python train.py --norm_eps=1e-05 --optimizer="soap_variant" --decay_shape="linear" --final_lr_fraction=0.1 --dataset="wikipedia_en"
Each number is 500 + 50 x the weight over the matrix's rms, rounded and kept within 0 to 999. Layers, rows and columns count from 0. Numbers have three digits each.

# gate: layer 10 MLP gate, 512x192, rms 0.155, rows 301-324, columns 0-191
# up: layer 10 MLP up, 512x192, rms 0.16, rows 301-324, columns 0-191
# down: layer 10 MLP down (transposed), 512x192, rms 0.155, rows 301-324, columns 0-191
gate301:587511519525517451479526495455536480447594453499435556541524567552386454483499485481510575418466530473536528524554543568565587427505527406577550538525462541423586426458537564525521472477416534486545540518452590437623472476468526442509539501498467562416450521438516510508515482517526485411515482417564542586412596446468393502568588487467633539471570540470428531526422499468468536427462532608516515472515500431431506537476501382463490490517506539457438572435422394519512520487549523503444441555507532541532540475546425585484447500514540522537585513417496496406565475384563543524
up301:594498490380490528488504527512540670452498507444554531564423495388527326519539487494471575523449505544537500513429472468543489522467459490435466571404516502436533431540460477640442422450554493554506408346474545476392545474469487576540461544470398500422504442550425536547469483457436613462571494454545469560572515543468505568522461452516560432551532424522491553491491457491499516548563545514447495494455475503426472459480528495516451486538538554595454453389495516530540532548569581483480526432497469456478490444558488402451523480462553447459523540602444489539512469523442449567
down301:497483584554563478426498520518529542468418505499543522533487606494527513517443501485445591419557447399526489551564510425517504526468476566482487465516523564405472481603522557526557457471553454502563556510417491497380502564488437520554474540429571528476566451402525596387444478476523604434536500495546561467548455557475464536397479496579592526594548483477491498593527516477529490502552545532550498561491473589407457560533568552464496457490533518558545530482485551550489472578449526522497458482488544500487510490564534545487474471520498580503444535517436514476508447545423484531
gate302:614523425427465487519407419554447537632497484538536453522363495532500483435497490440521482454529531428499479455499472460505483554489453428405564569488589508596475405554480527485405523559579392543581583384424531497541373517432504547500496457520490482456414476501451502604518495457430556494505460445430544575494491481510492553538579515565432450526538506447503562490497553609453463558454482561526465475492473565515526527562428595482443532490533409573447491530488453475545505495520451540440489464447475524493568465485565481487471511444533478606516449573523549452468457491515431582
up302:571506466584441460495508474487516592477521449374527564486554511495548514524406527472612568488517441472541598456564584480495539507485510493557450484476484473470474639549449474424527468577442503470559445497556494467471479459522490501496422510602508431571491467568458520515464490470457414582480571492535527503554488491561542485435501513507540509515486469430416495595528454491513577447508467470328512536516492514477434509441522501493551510543475471450602470493477575497455485475533494356427473478433492502476537435485403549497512451505566512446456510470543485523559529498533521456
down302:649486527520602406537562455437556405405495471507450553536497537478474576530505458433545532465482425494516458456540466521489548506540490423585567497469523549544522558599464472545419457511480506540491577591543497503538545402505539476509560382514551577437442624531482531538511577478420478512516525346469505577476516446528590557481419472522482442461483459473433477521451446532533530532504549467564553495421414454427502439479463455547417468579541441571507537549465512539444543443524473477466522508447472478513520547441506513581539524484555477510460437571472491548422537553464472508
gate303:553518478509452588483546473487550534497504459426499577476489519498507490505452558535444488371473545433532488530458425544510499416527595579433554366554517571568508506519480537487417457449488542491467536580449517483555519552495519554480508473475512527433513522509547459433520444514513420525554510567514443564508462557499549510470534504446415542528576488456474529545592507485511388552495437544493538495529526480450494571459470520525534550519449519587552501524528584503469414481566426370433430482579433438502546453495523450498437442483554487472535612402564483552561518504580551536
up303:494490426485446463442481469562446500495494557488558378512463435550455430508495512521462457536530548541486551444495563468512500550377432564543413614472465604479498507458589578514509490526584549493504448453570499510564530511505464436491521471449461468528397444457525653625421492584507540445459443546505525483490493534480477544533411506471607527432468527485530500476553493519523604514446484508424515539498533578465519502565504436554442496618488461503543452480579557601457485576405467499448460456492483532528465499500598507550486506399504519502505466531504520538456450526459467477
down303:492483570482430510494445495530504472577532407551552431526563409460421496608556502451542483646531562486461579472446508471460571519401389480580486514552452479495483492566467503489518524443513442651467502416515569520592507540484496515468450474579524539480504480550491544582431560568456464471510429532480460440428516456464418583526548540487467469525459461412550459441486493572438541470433547517523552586424525490542493477502496546529428578533490506656493518489532454429578571507418504560554573576512568501554460516389500470481431457552505481470501505523480496534433555510479444425
gate304:544471542512498502511474444426537454500436495443428424592500534477404565457482417454494464450489460489490556441410359558575494491479522434488486601408502465548574509557510494554432555395460586523487458449527359541528459496461478580530453585491487455495488533598495482488429499577549374487431513548521503474493554448538494522502495517470526577506537555450585491510498544543504526454537497518549497418466485463400467451538531463465515464571431495347413460414483568500473525473489540419499562552510519505561527521529445465503451515533489491511471536413438446527447502489436509588
up304:491488447493534442464575595537454449585518491496508505404424502548434464525533475534528430467512536542578431502515550575477477383478448550540550448518553464490455483426489500531515491551612547424433491506554602509435558579519533491480581490510557471541491421435464524545597488447512562424546505415473520541552474521473488473498502340537589414490441561492515523489499487528488519529434549558429427526520524528523496540460508493504454517610541566577466569482595458465434555500565524438511512447530486489419456452486557492578544445425422479480595448505538479475389524594503482485
down304:580512597438475410486536484603483395548539453553496495474535481496440565475506576491553476478616488473527446505485436429466528490588458540516565441449479554460414486409484602507573483519573543488328438542409435562453496563512493512601475560454564512528492479494490451484444381473475435460493449592487446498542501513545451489497514466539507599568545435579487443540482576513491493536428494557576509537577518458513480514498599639414422496514547467488452468518468452517495509539492490514497448559525497459570509547542485483586617445444502503436532543608547542528434414546537504534
gate305:464487470527494495541579534442556455520508444462496419437572508490483487567571546460426509521515475499571331442527517454540436421598564534516547483496485508491503415490514496440481400446538508481468486472469496610533484436519442526439650504583468548427448503510519506469504547542493463485527434483561535489449465581492503491503544464503493484573510489561518643503496492471568483502520489488589477559525551393470561513454453545547532376582499576547534547474493471499462425478447485464543427434542555475523536486469468512536535592544490571584493474495565497500454466515555587479
up305:477421417586490422490486500450470454524518382550528416409509538508547471457493593501493428479476327580517453542477512465584501489512532482570550494506524487527509485517418497469506457462592452436505524517525447460529506514500452472384524516511494499466495489450493498435438492555421371509426510490499555511429460505437374521546481493482463527491442398566501621610439496488526492545556437454429508425489424505519469386560561488447542521531501441549499566502433465542437517579501578424585456511516514527566443530554456474456524547443483524561476552520490470493557504479527488561
down305:436576519522570489649525502454578504466525439422436535564518507527409409568490425443509569411515556414478460476535550456485454549504538557444490475440468506479460464444590526479451449491445472507504548511479565447553511494551426465445545551523526483505394518470504524430472552476548431485495433526507514513484524542474515451452493541470465550533587504528505535511490484599533537429543594553480555523566455523478492497445476452536474457501486537552610540495542494533454543519480586456538552465426426500578435523449519540552444493527531587559476349537470510429435431502482578450
gate306:533575510589543393521548339439444481525450499547500458516474443502311484547518564455534584347323603514476511546503501457458447506562466442560550445486620567468497481517335493586544537462454583490490546510345497438486349542534502469502491406474603489472439366481503472447431583537399506471568501496483459576633384447446496522487499424425464508512500450554469535532618444574428490470493503476567593473542527495425671473429470429468472416454548477448515559446556354506537434433441578515568526434411533525603544447459456548580498569396448476505563543483452645527470442465538454503
up306:523481445537473531730542575551403594469499433452468506668544560510507439496519527520445551578529407471666433476587540557568514500570538447394458478615556721448401556490587614491567507512575550465493532495528430557590409607459377474419522489421556514545487533523528481418503559550429508532476511484617445481444580448365434471630456420677451573572533465542544480536478494466409508503554468468580470517465547300442575488616451460493589534564430572438473540479456580449476488527630465400543482390518450436561318511547549512415438465362485494551466405461507599514502411479360561450
down306:515582513530415628497574515477507470497548453541665447567539432472647308534547387549497406552451477513606580522582502510547537456531452442541451541708542656429494458526424445567493511463503554593530416452548439466457476580455423426485454554472461428586518501441372488455587546496488501487565573504583478453417546468437493471577536433545475456530508528473488439549466522448492479453478459493567474555551513411517483594519549399494556536500425522453533461458520567516441489545586497505597528453579601507439401456543494459461414518418551475510573455520458483499555508639493545447
gate307:532428426473437457552535505464526524608418559423482446518465458470461420476500432440521450436411431497544462460494413495433576547514533557536489476533579434471407463499444530500516445448481530577432449518475535496460496478397485546494435509539616523492474481474529503543492515387597428538507521513554494515421485465528482464550541522486530458470468631557499512513504450574607382483577561500448496521426540538504529488402492561542561571436480542491463498518427590479543487549473465476491573508504475461494461453558543533537540554474552553584470488535479571484511540544485468580
up307:495509576507434639449505556483468460423520492533462510483502455427550514429495525539478498576501506461519496524501490474508455455373575525494493525409529546452502472510484505554464511550495545433529450511519390475465593460508552461496455506452460590551367492551410500515613452573491456487559431478465605415462504577506511563420506561438484495539591429531482509493533486469443491555467416480588488478452478527489467551559502535457486485518506471480573463592512498531499455500506467536540478534462486529501547516417488448483305532480500563431515513449552525544525515517501503500
down307:512539453455483470556597463522542553468521555584534550440490499473504512510551512536504475537459489627384496546567492550456441437515549512518465478516420461530416512542576376504484500507547473533557378533478477516544382419521467501487526649543440361510524528460437395531422428481592520410516401536526490481476473631607527448427547520476497486488601453469517534438538528470512541577594505496600530500516422468640502487540550504513460460539544493431571492530549442472531546429482555505460429581494428521451539527508501483460490464518451558486490445460414460526448453512472581456
gate308:548496456469614525512495525488406513483563481481452525580537449571454543584545522475483482469467533494506507470456515394454585430487571513458517522438482491481487577556532526504565517473458500468495474526391486454536547570506441435493540544527559568450500497456535422471453479500526516507543510530512402513417558479410409588422526473576483472425493509584481571524519546433571521425511478507464505475512549609541519469479436514477541449503459396434481537470521492397553518477489465492484544499507571481472492405483542488540545506416536467531546502518434480504464531501466553483
up308:563446510441472491541466526434475515481486518510463461530448504504535504502555516564539533500506601457568506426464534502449504467489542507493503475465444494522486574409529473578522472488558577474525549542504488443524452594509507474493524533627474464540474497549501476459467447454578509565577523553459376471380489488415495633436587435490487467456513439561466529517493502510582537476452478457500499458582558553526441463496397509489504534494518506537457579437501491430437541558479508442546501548457529483571495405439558509458556505507528444528497438450482541540432532473523496562
down308:484418480519498449525485594534561541506498481421499505553449524539561575567447508449380518603535533460470426456463505451454491679451495434459528435417588517461535506525549554496564447472514472475539513455528533490532539504446513485504580531530466430474457428452487574501521532533505516598501545452514476416469517489419465457492469394521595530485569528537559493438406513558457557577534482495535539580456542546511452518484411490544546559504518403394518497546537561522522538599544486474594475518546575427478411547614542481519519489522547422491555503540502522511621575421473508484
gate309:534522484483443610494561486589511555483496537497520417417455534577484548544608511467566379586541460550489447461356450561522554486523539558516465579424426496597436543436425567623483447526495568517501624461396474559479544539503553506445589518503548418431549472467545574468580500461424562456470462581404474455571438493521431548373417442419461510472475460486492538526502478442502512580471420569478540466552478503525506523369578471478414477461553528495525575401521505593485543420516536421530427525497481467461460443504530536351550415533460541520642596552407587486471517420536478587
up309:485577432474539582538599543565527506513496512364602572569437597449509553419520481584484437525508478514616530541456473555498516521521619614576583529479487504404446478504465502596537417479501572500480435570436455435457520577481513473498559551650567480501500480464554591541614571501500475583487434519566443496453542462529570600498405552453495454455483505586515563497462416444596504557462556448514560568489514555477492583364447407473519484523588448492530413516527557542476565565453609498476523432405485526513558484368520478506592586452529534525591552575426612517481500449510513467
down309:517427498520329480489516533465557449594584483449443461617496464548448599489497444517484464501471563511512432436407409515538449496400490424442428429438488519476484583498483470514491565519393467479542532549604449402547548570512545496571454474503479509476607482526568471423556417558435472553550425505516452488509474479522464662438476490441451521532516482474592490439413483524499493649495462332517520415444529490510563468508454471501503449489586513471482475445506455481527460406487456499472507545484480493479512481481527546493513509495492506459587424595372534457466492495501515557
gate310:505431545501566543528547482470432475457557485376487527553531479554495403551476483481519543475482513502480488396585410531482504558509521442423411580518500537519521519531441494545565601439474525493490495631459516372421531536536387460426538533541472515470447448552462490459412483443511510542528523461503381375479562449504452529529509474480558499572544529524540470529354562496531427474462490500410474540453466532527463498484450495431625526522572533561574512537498486510527561510509424544442418493575523448487512444523445594529521557495512499451483475465501507532490518519512563541
up310:455563477470504585442527382543488478511425469386514514534540540544516550436482493588520422501485493599527534467480369479564486480487538485478485555547538418517390428427588394518439502563516469588524419492465592509519594575523509457443537481542417524509557461473513402500421517538481462575500489478474480448487514592519543463493471467556586462531507412504509477554463482526476506537471557456484543447493457551546450404568507559493530413551466467533464597481557501500542473479468496389558473460513478550504497546471412459405391455447504598463495498578427536471478555483497524454
down310:600538534544543578475491501446430497486551523505500504479529661555404518392597531474471523534479529532386569603505394465559420497472442513551505525545550578565555514554487479462448501555430535485405501487507531453577533473544437417433488526508504509447577410398485557545506440501475554577465536477551488494457496538458462561375419459522464525639489494529456451572530567443490489533544441566534600568479517478533540494498428452513494287506489503503556528469521444517535459446548419585552475559505419493519444450501466505427513506547449535457552484467488530474470525470499481497
gate311:454469500341452461510533556523507614463417427504700491627478531464559561522427606522383485566514482572390710517465477437516453563543469644564466494419443583550459482436416427605471426480383459409310459572442509567577555496557477506435482468493484386430421484435408458511459503525522522512528541394500470562458548497590396458484555523586479515389431372420579351607446544432477532452533514453513535563538603351510608556525414479509494486372583539529495535488496642546497533552598449500342492480431395509602548447472547547561531499455471568535592553379513463496442507553471460577
up311:502594396445571464426530392568524483362518577583568438568507607470533486546537534555489494512429411510537571493509580405524432527471449505508477482524435478473402417507505381513461535437455553492445508409445419552528580523569510466422503468463503452488371467349522465522515599413488533659458556374465505548502543510589444511403490446537530557429499437506427492451481470511425486551508417603487498517549542352449454503562443497430472518553490553562486485462522657587485491504538488553531515440626539458439438480411591434532547454479511558543538470482548458553430524532361442514
down311:528489500560417550487504529383509481611493538428404476355489452530458571448499531476610559483476561487533374465500500523520536477502592467393519476557543459493563462539591588431522488542493473544560470475568492471516465500454518550652508518539523595488613523512487558477501460470501527396485472567484557468498419448412575460486492567404494494512501608522459642440575403591502531543513526490448492467449469630516402442441551517542511513472500470551524522476431382482500440441397586504557484531462523487495548541572426539533460518514498455451370448560533514549581461469522453476
gate312:491522428566484476533452444444464517456506466521536503465409548500421593442494505398540478493531505498556489428432578557521413575477509484605580530522449451514457487431442538532503614426475482440430491501543567449516480594456504397447482486574503504477632513582454512531469529501562438504495539425465495490475431492490380507443507484466520508486474537465578418502472532600482571550506539481525459483493570441533500346463476545530460532450650586476503506486514490508519469535490521554452474528472528424507623574423474583461506526520580494476448475432531499475397450485483482430
up312:471473439414486500502526529520446581494482450488509493488561481552449466503524489560414483520509503455501554496487484450568428499541499453578471627513582512499499554473533464473451452598413484519528467523550514480497413541535503497575499535454448435523481507416484445454443429461515529518474493486498500466435455527418477483535446403448419514456566530497502415598537470447560413548488407427448422557545421528548592528529444508480528444494527472541493534466542446474486506547502443548461475482525437518481443502424479478505455448559512462429519433488500431512618593524548433463
down312:537455543493403438441580470446570550365445518604505462541535437470480632494526454490535433494487514372520531592513463445391523503507526539507521446496540633485479458453465438563459498496520454527539428459468550485531474517625450569527581578534509563466534467454484443429496534550557464489467501582451544543537557509506521554445523541536482555526568596523525479431443471431456402506513542496551473564544561613408518542537451536559549532533457501507536423505437437511510543523482490527540440546553516532437540477556468589433538495577431448616408532504536569543532559512537518529
gate313:332498487454570418520520466521487542454412536455463402524508509446510519533560525558490516559455449451481547543582499510502575446404560577413530511520533518463373520530460418527538544487508502433450513406604483412653527564515504484460414417525501532417415448334492484457525430461550477544534558505518577538443523552502400472501427621530445482465435486413497465505461486483506485577554477536539449552522508383565500589503550553482500515473401423560455482442381527460468517463572578452441532567498567461568448453527511522542549464377442442605487532397479471507463523359452416507
up313:464521466508468401445555427528530504400480545434484395433521457503462386400379541601493448487473471559534538448586516516505612515485521499461553482522503581410369513486488383504575553526513465460409602429554530524548495632490505504349464456469608435545492529563548463535509521505446546540488391501451541481531605436472396538487343566646489584453375434392482449530534538598374571542459493556377499443493496495494456465497432515491470508466418432525414414476432531583624449478493536479495475511442492448547457547480464459590525543457502467585440490477555596503471471473484524504
down313:537426517533449535543504454488472513597598494504472598416461483572496546474440518413421524475573424416486492435428493517534494520570486446614514571518488488540546451473458515479508477515453454575509504541481507546378537467486503485601576565536496467510571497550492559430488516524498473464427412550477464483515466463520539489543582397451573446530553605533505559492538492505532457500474488438527571509419487590497517440487408469426503498553610511433583536518554442469516489537422351475575543516554429478507545527545515440484536458559481551345661497571514518505504475547503600504
gate314:588533463476423512548605401583507523474539579427422588519426582534467413558479474514489423403401541489492461445378466508536452520559493485483507495427550570536470480548338536467482541485419499515411560552499476537513544485389515560508542492504577475439466438443495514509536537523544522505541432514538560490484507483541523580518504558434542520490520585448489570479454447458513500573461509527613460507574534552515586473428471530590475463507538566540481430452478452492445479450526545440525582430449472462442497556545501469594511469494443530503561462439467553482542513480553406494
up314:559517522532608501545450494544493559545500411548554490509506410542584462476532473458550550487500509440543454504537561475455511544449560482501406509480596529501494498488459529496402482490498491478590463479507497516530454460410526477556448500471521400534502530603562541625441518544457432410579569460476519481538400510476484516492463552529483502587375447563509556509530518546521504552499557558478487515563457508487491477537473537534532516576468454539516512434489456546471491546544519450534449492481494599489491415523511569558475395535534578467440540425497442543381537456459502452
down314:518505441494643466510535585498555443530542535448447609486485567570521412560533481442563474479498524534442513474482537548501498490556518499515496438540398560556552529582465515446518548485477501504421573519508415466510556509482500529448526501498535509425499430456512517493560453549542608595516482592523558521529599514514510491554495564461551564485538580456503544498502466455499475512524445538536567542516460488548451516451455451490460510516488501553426467415480484474459535507486484438486538479417519483494456579555503477519535583575493564480533408507491533449517514516497477488
gate315:510512535503475565580587476513460529450443495453439514394468533576504513481470551543508600510454462600533522475488485469464543474535525468537453647441537600463484468552540456558470449570506484578556545474458459486495589437580503523475552551538494536539512544584434478511473589451549406490455500438503464434607450508464486567560533482516443451437487472543573432517479396511484554479455496528539537503546576439435549553478477477510502512519540551529409544559535516559507393477515456488469476490505509527522486552494465505496500551492549459395471568544417561503598461521563509477
up315:431483534538522422483507518521519464496509473535529480602555477538403460544503479435519450440517564402598553457506453497450494421553442527491521472463479525522498496460486495485465541502580468516568521532555506560469480549355469503528477472494425541517577429467528440485401433512335537485516607503513495539458467494464520487544443542481482496513465569542454473555514604458566546521557420503542498465539461474446475539571527428499477504467443482509545389392436485496428479487550578494429538466511437541500520529442536441577450475472536512507495476582469519531463522466453487599
down315:489499533478444500529558540450459487496535558599536456504515504569578496533518465408505444471387430550630506520460487501492425482573582461429470584593437586488523512469581505433429498548561479582522465495483372486473513464546474506415431493538459427528451638508517492579516505548521470528455522505436506441542503532448500456515556481599544501496524470539542585489553412496463491519511508527527472462493528411528555478452521479426518508551474523519343543499424547369546444425484441476463548530465507494497526541622434495507519551615503472484494421537453465458586499504401587464
gate316:433497532372491459527507542444548515554359486486477491517476500502456525451430515424520535507514475599545456429448519420429598500451555449523517490470593551403469501433547477442439500531485518523456480528543457478453540467443568446510638496460567490444532462566462493458420513570477515444501468497464501491535502401503603403568474448490523493583525412482452506446427528510536371429472487505551488462496487547535470490536541516458498475454548464502385455529480545441496506503565537489458474529481667481544424448399544499558519390454537512581504525550637542452560433556488552542
up316:498524491560563571586521573440496467467558475460543491458555472601592478552531455503355415520477495514420492507479467565497380525533468416503550523563524483517529489483522508483506559441471520547594518516501488534422464562574560527483491563599566479459511548452513565541539448424468482444493531420564435556472600604578542447505493495450576453420507539543496520497481523486530540543581478584431564512525521437484547540503474551494502477578537433525529577494464537523571518400470469441471430434511447494460469553548441476488521558531552522472485477524423531564482480403433465486
down316:476498487555664439566528496544434469504591519466561487466454542487544554507469420500508528555558519613554477476515445537586528515541445517570517518427491521524532481487510488463482506519547479414464502458423516511446386525530465523507475554542442613471455508485514507480486432464565528491430415482596328494459439486487472524439538513476522555476520482431494465579474486404528531453493567518459487574455507509583625462474556497491464512605533485443529492461443440513498477562440398507492405565529453560506463493506417485565482453444526412489557539507403454527598456471583483558
gate317:448528460439568553575409497577461546479514527602491419484409521496505400516553462537512491365476508527540578467576518513587565549409546479538567476548592519607506537490473536483402585523433433552591536520460500524546501473418571488485516538410513463489425477513509521465622498484482578470551592467475494518471540512408404457444584542506329570580486500567517567561458504451452439470594531475466531460489533441541481498589484589510425544554532519503547483493543533499512419543515617560499531567563457519496527476586620461586527494545581437423455441600529574475548437510548527506
up317:478480486497546456560568526535372374571494477575500487599481528445458411626514532570588493560459489562527535482507470483453515462505387546461644412558575457469464483517456521579549615423495473502602366402472544374394505428511515457583506496540499570540517471495419481528420515526476556469547553500496508553501485466473444529454480455502533395458531539530474473557495496537351520480525465441527509543476555464463512522539407519635480421595427468428496540482551573475415482495466557455453588559514500477443431414533531474511509542446586436533564539518425532490443454504478415522
down317:481476558439225490430572535517488531529476473436492503510393533484526586458536565429628485522549485485465528537477448478607464346510429483498456504603511528522605460534542495412532517524498444562490423534486534488472472400540463602577568485550407469462516415485479463601457520509532485525455579503495427568471380467539549527468491470489585458497562486469504426478551505496524509564529461485429496495475485473492511486508538476516473427499528499459467513539430506446463512521535439537465484450410510524462524514473372499447452429523477492490460531453483463511553517556466516473
gate318:463459413516478453545657539469528566636430569475540473495395511538499447505507551482388466427491570553515461527599356501485596511536483548477585498483529527395484474529422413469531529580543589599456497538457472519485486524507543432490510630473461522517531557500530551488430435548528477458546503517516581496506463560458484615558509514426526475509460528593550550515474497535448483576517510549582584462477448468562568454512527540538522620532476470566503484449521428535483512419547491485479525477425503523411511598497452529454449530639516469466461523546476546585389440496517470468
up318:488493540548552510415532538404558552521385520496584564471471497489452468476444628443484536407478466573548388531526465520562458438516489503500504555516411557443523563522436456522501492539460473478490429458424470538455475466538459492545618548464426515555524480552461455477468433478534433506551495587563539403562541510434422562428507601496465455566508516548560591485515438460398510592526503577581545484517422500513517452536554471561457499556528422566526479452472565594559433476516495479455497516468364447453480453506504476535416583547557542519482486512449534539472483428535553408
down318:437486410488334467423666483456501523500447556538525575454494486477442421500438536394519587398566438454461567551507481587521517480411466564507416497460558488462399425514504465414493453496535521497473408503463440559447429498551484538503468485473510472569454475541554504486518512456506462492533553502511512427606497585481479583522553502574521503433677445512431548523529490465513511502526535530540473494494473484567400429607534438483482636539394536555504451500540479474458459512482525436542436561515564511477516542567561476550450441502396534474507487549419495475515465462496487487
gate319:537455472493485526481527383470589529463544466461515531556494514485537521479536510525390549462526499583541543433470406506422502458512513517473523521460528459509487490467529534495486428565373538489487514527629536427441527427583456472500566525544538458556421445487428521435510510534545472532457504397511505538548367494463496552491521535446411498405488410543431519525492515491555526433547474414503589534551543481578551552543476453440509506501545486493532457523472489532452560499578494410445535477502505453549459513518455489469512533587533463480457490470532463446524548493425484582
up319:451556594438479568473430483433531450449449559571517543457653447437422544508481496519508588453505433549467505545460483544477544599440467546531556532503585515454494506519481474525481497476477453482503458500445494504554549558476477398490546512546441487501487534452518487525483540428543495431490444455516519545405557534563438518536517501456504508466477511537540505543574374511533498418520417555482423494535476450556474446486521499467427540547511562468508461538573464432492495466594572503491542540520472493522465477570428575522507538452483535429524515511504560527502503468572530465
down319:456556502473457498480499490507556530462545566467472523479510444481530528551428510517543471436464564511460515451421520484487531516564517420570493526467487525461563552538492494554438509418469447513383471478460454473547490573450567487538499543446477417525569512503554501565460502502576482492505499464452486440539509479458492491523528530524501610467581554415565513456506473507426494501504516481491426520475509518518526488498490454557536518546489450422567585460467498548579559469460472464567569531464617455520392455430525545482540554591448498624551578432542506479500462443523508447
gate320:500554507513453564463497509466568508495522525527452516580510470519477530548521525480489548470477543444557503540453426488414446480537565521492450559452508459478533443396477543606515465515507473449464475513570455485437571566489482461461588482445471620544519532562482529540470525485429558542503442381501525459476464461553534512379511512619403510409437598445542535415524547485538368548439553443407534487509448450579529569442512562428518544569482497444559520518388437480556555577488468527557556446549452488505527474530472450506391488410582502530434594470455475528389496515474551519
up320:483472414506492415474516581504516442471469493552545536550519399561580400542521609501541495490552535471509561453470556429559519515519490526454426568410451555561504516411499482493530499528546474507515515423595575475441469445469465501468453504550471422428501513476535482447434609510499513443512511528524509454502550477493478604446485434433486496508426449491539518481506516451625535514512471504486601542467484523493531455592413497544593424520547468420430502569568510626581455560484410530553512491447533417493528569467584512558516502539537559469531390522523410396582537474567447466
down320:578547508474463575520521564496507403490620442479522523527491463453504502539549529470497558473607473452505456539513480452455400491495556557511528527450566467540495531483487528530563436482529424440507440466480447493507439473424418512521560519488536541571507378461464502531529525523438512468464572540535483392364536545543401505578511421412420509560513401554489520496561453518431478492564486447511500553515511486505519533550632470526613434491472424505383538463568539514480497524536546486547569495521459579486560498534472547515454571521454434394512514522495499445492461491440502421
gate321:549485470508475505548500446484576516482546538548618387479563565580543486501496538455519534461452460507438443516525440481564506501517476532511497541546480516541494493391618481529530391483564545566484526453561563518446506485496561499575474461465578572531595368561488530546538487461473494591528427532544490543473551467508512438412496498498494591527574532549523569515515543582450421432475550541435586461525518477436536586413596435499478489487473445406553505619466549577546571401476555548444473496480454516546562470550600509515601530487594481584537478388530500540492477534542432489
up321:501472390497494483461498496616456490501520532451404484413515479573464568460479429495510428594540504471458514400436516542568569498477493464481554530497590479530543548507461534509509466469501475550490560547553515546445497470537505414435489464594495431548497504499504592506589463573491533472499528491583504439420481462468531444598454439533440584558615491459466580508528537600559525485488513484543574489554554563549384523413577441508396540489487573524542417500500467523465522589448535463501518466517541356541416533492488448484438463473512431425569545443517418535483464517450460463
down321:522496430503639455490492447482568474445456472480463486468391476549510431464528460506592494474580480438501399521547462542568381515550500475514499477425560555512440376477516511434583505507476549468518402468490455453541444498500544495446567474529578431609541524522507532449518538505458514521560603492503446499519472405464533519492530520466430447416536466568556405428526432518484591590535503525418488536450419531568481492445544497506510554461499512557470513559522535421467481605535489609475540514516433434541576578473509477517402483447471542570489520569420559452531509453428427548
gate322:499466432521551539548602546466412621461469505512463518462489410540588461528463401470518526503511468586518575461465476506512590426509538568587515488535515444471477567456472489510477553595397523483464451536460462495471512486557609535549498489620498576474536433457540456510488433455590529567532487465396420490486538537530475538388466523405547486524495463456509506509511585581632492472495396532570531514514526524509454534488536510533514553516486496444398462569423498446472521513565479459564510549486571522537522475490440396509497464421484553490468564517510383542385603475408571482
up322:437512451542439468472487519569465461561517555461495447438435492431530426440523538486531476560561513487559570494478636388472506335462486524470470511532493486415491460489506447491499578534562494503497463596585492539519588512551465533524422520502469531512470546417530508598470468469456597511502491468572447484516483570501473538481619526530483445417532493542434572514443529414435450483429486597480575563520485508480388542487552387510500567488506421419486401527503464545631533561522334509461534468528525561444495497577610433572447417571484493549503463497489471552599531559467473510
down322:460502530524381480514523507546533471464399442444479517484492372414481535558543525568504489539468606555483431446598534433371475538475554545466485448395365548442516529448428472555483456401647461385476502411503574552442527506516457493499486581450477524509528525501520546486558487455507503496557464622557520468530456508420462466508500430429388537568531491538527499457493497568581454517544500445464426560551435513458493512518512496489517475411503558522484519462535556417493492529471483502506481407451446472475440480523507517408505502464510534505508477439462538505543522478632546472
gate323:508449377534558558552510502496423523575538485461519470454496569562426429580488496504492391475451440505523450480514438427602508412432488534524505440422472437487491454482453532536511502519485518511507483409450472482425493487499526508589477531443458529436519489412518536537508465421381575551539497448562495500523532634488506497449585508633462496530486560458524609431602582621513439441448520455447526423414502485427524520497507571542491585562437452582504445499448479474474540466470498527483527626479488493531541584503466536568546527545504499459505459427476506481374506483403566447
up323:560509494386548518550543448528540525429411543430493434497461448494479496561517451485507482481468464508475565468501471531519524533448580464566539481586428527470497450622549472406521483363506491476432319482453484419550427571507520453504483588560528570413606606397435473647462536433512495498471473607616492481500538525428475518471557393376609444492474486537459520410399402453565562561383446462521430379506436585486467513529580532592529509398525454515508520497530603533614484563565461429597515462433466525497597524498457502493568435444500520492509520419507531556517549441544465525
down323:462520559476620516473496539604568438559415583434504541512389600490620420520482449445448502498585525459491516530442536464522509548487473465475415459485532520463546444463445533431453397409486493519544448539476526430536542506513501440496463502520504541432441448469465500556448466486502517557453521544670492464354540490522448540485563553460548477469489543500474531510531578527480385422448504534544516432489503544425495496465496566491593559539530583553490539492546554545627497456468421420535522477520507579501393534511621542562548534487461423402532492422575462481509512515562576518
gate324:567394470470475448419473495476454522615559460435526509445579601470474569503538552502536475494510404548447567523456492470470539526514482521560471544439534510542459487396514405531563380500463596531470464429511554522411508405487470492481561534514433549550490470482486476481477507607463544545553479496424559474432522529430445501458561451481493501531493491493464497454507549476404518376460489473529471417516506560494505481483515562585531558446501506517522473489526510477399498503477450545490480447486440546499556516437435463512471409513508473477472390486441516538571460510522498510
up324:491522550524558499499566518491431463480454445556506473507516508458609467592507528481514501440516603456501497528517553530456525556487517459483546500506488514501594592557436558508440550480543486523493502507594486366471522570505539446466503375520491528476556485538514467569549526505500598409530462447602502553535496635502523542585437539532492580415563481570552560602492450494528483561439470410465479641558521479505492565519497483529415530578527500385484498454419492474504496506462474384492523523446461565508590551509529464479470489512445453484556600399460576623446493490563482574
down324:504439463519556441548465586502508498518491504444485394525510524487563573428486479505454527503469507469499463458511442562521528471539411546511597472505513559593503408475499461538542518518415398464571468547523514354572584531465400557584508547503516488516529550470509491424448479495450427488545420522461513479553520408475426526526421521492423578455510526494498449512431513475542461497528524474457501505504556496516541502572482469519460474445500471434494533501452513516524490572466358495487437512522480490512544467432554498461548533316445469445520492488582509501522462422458547467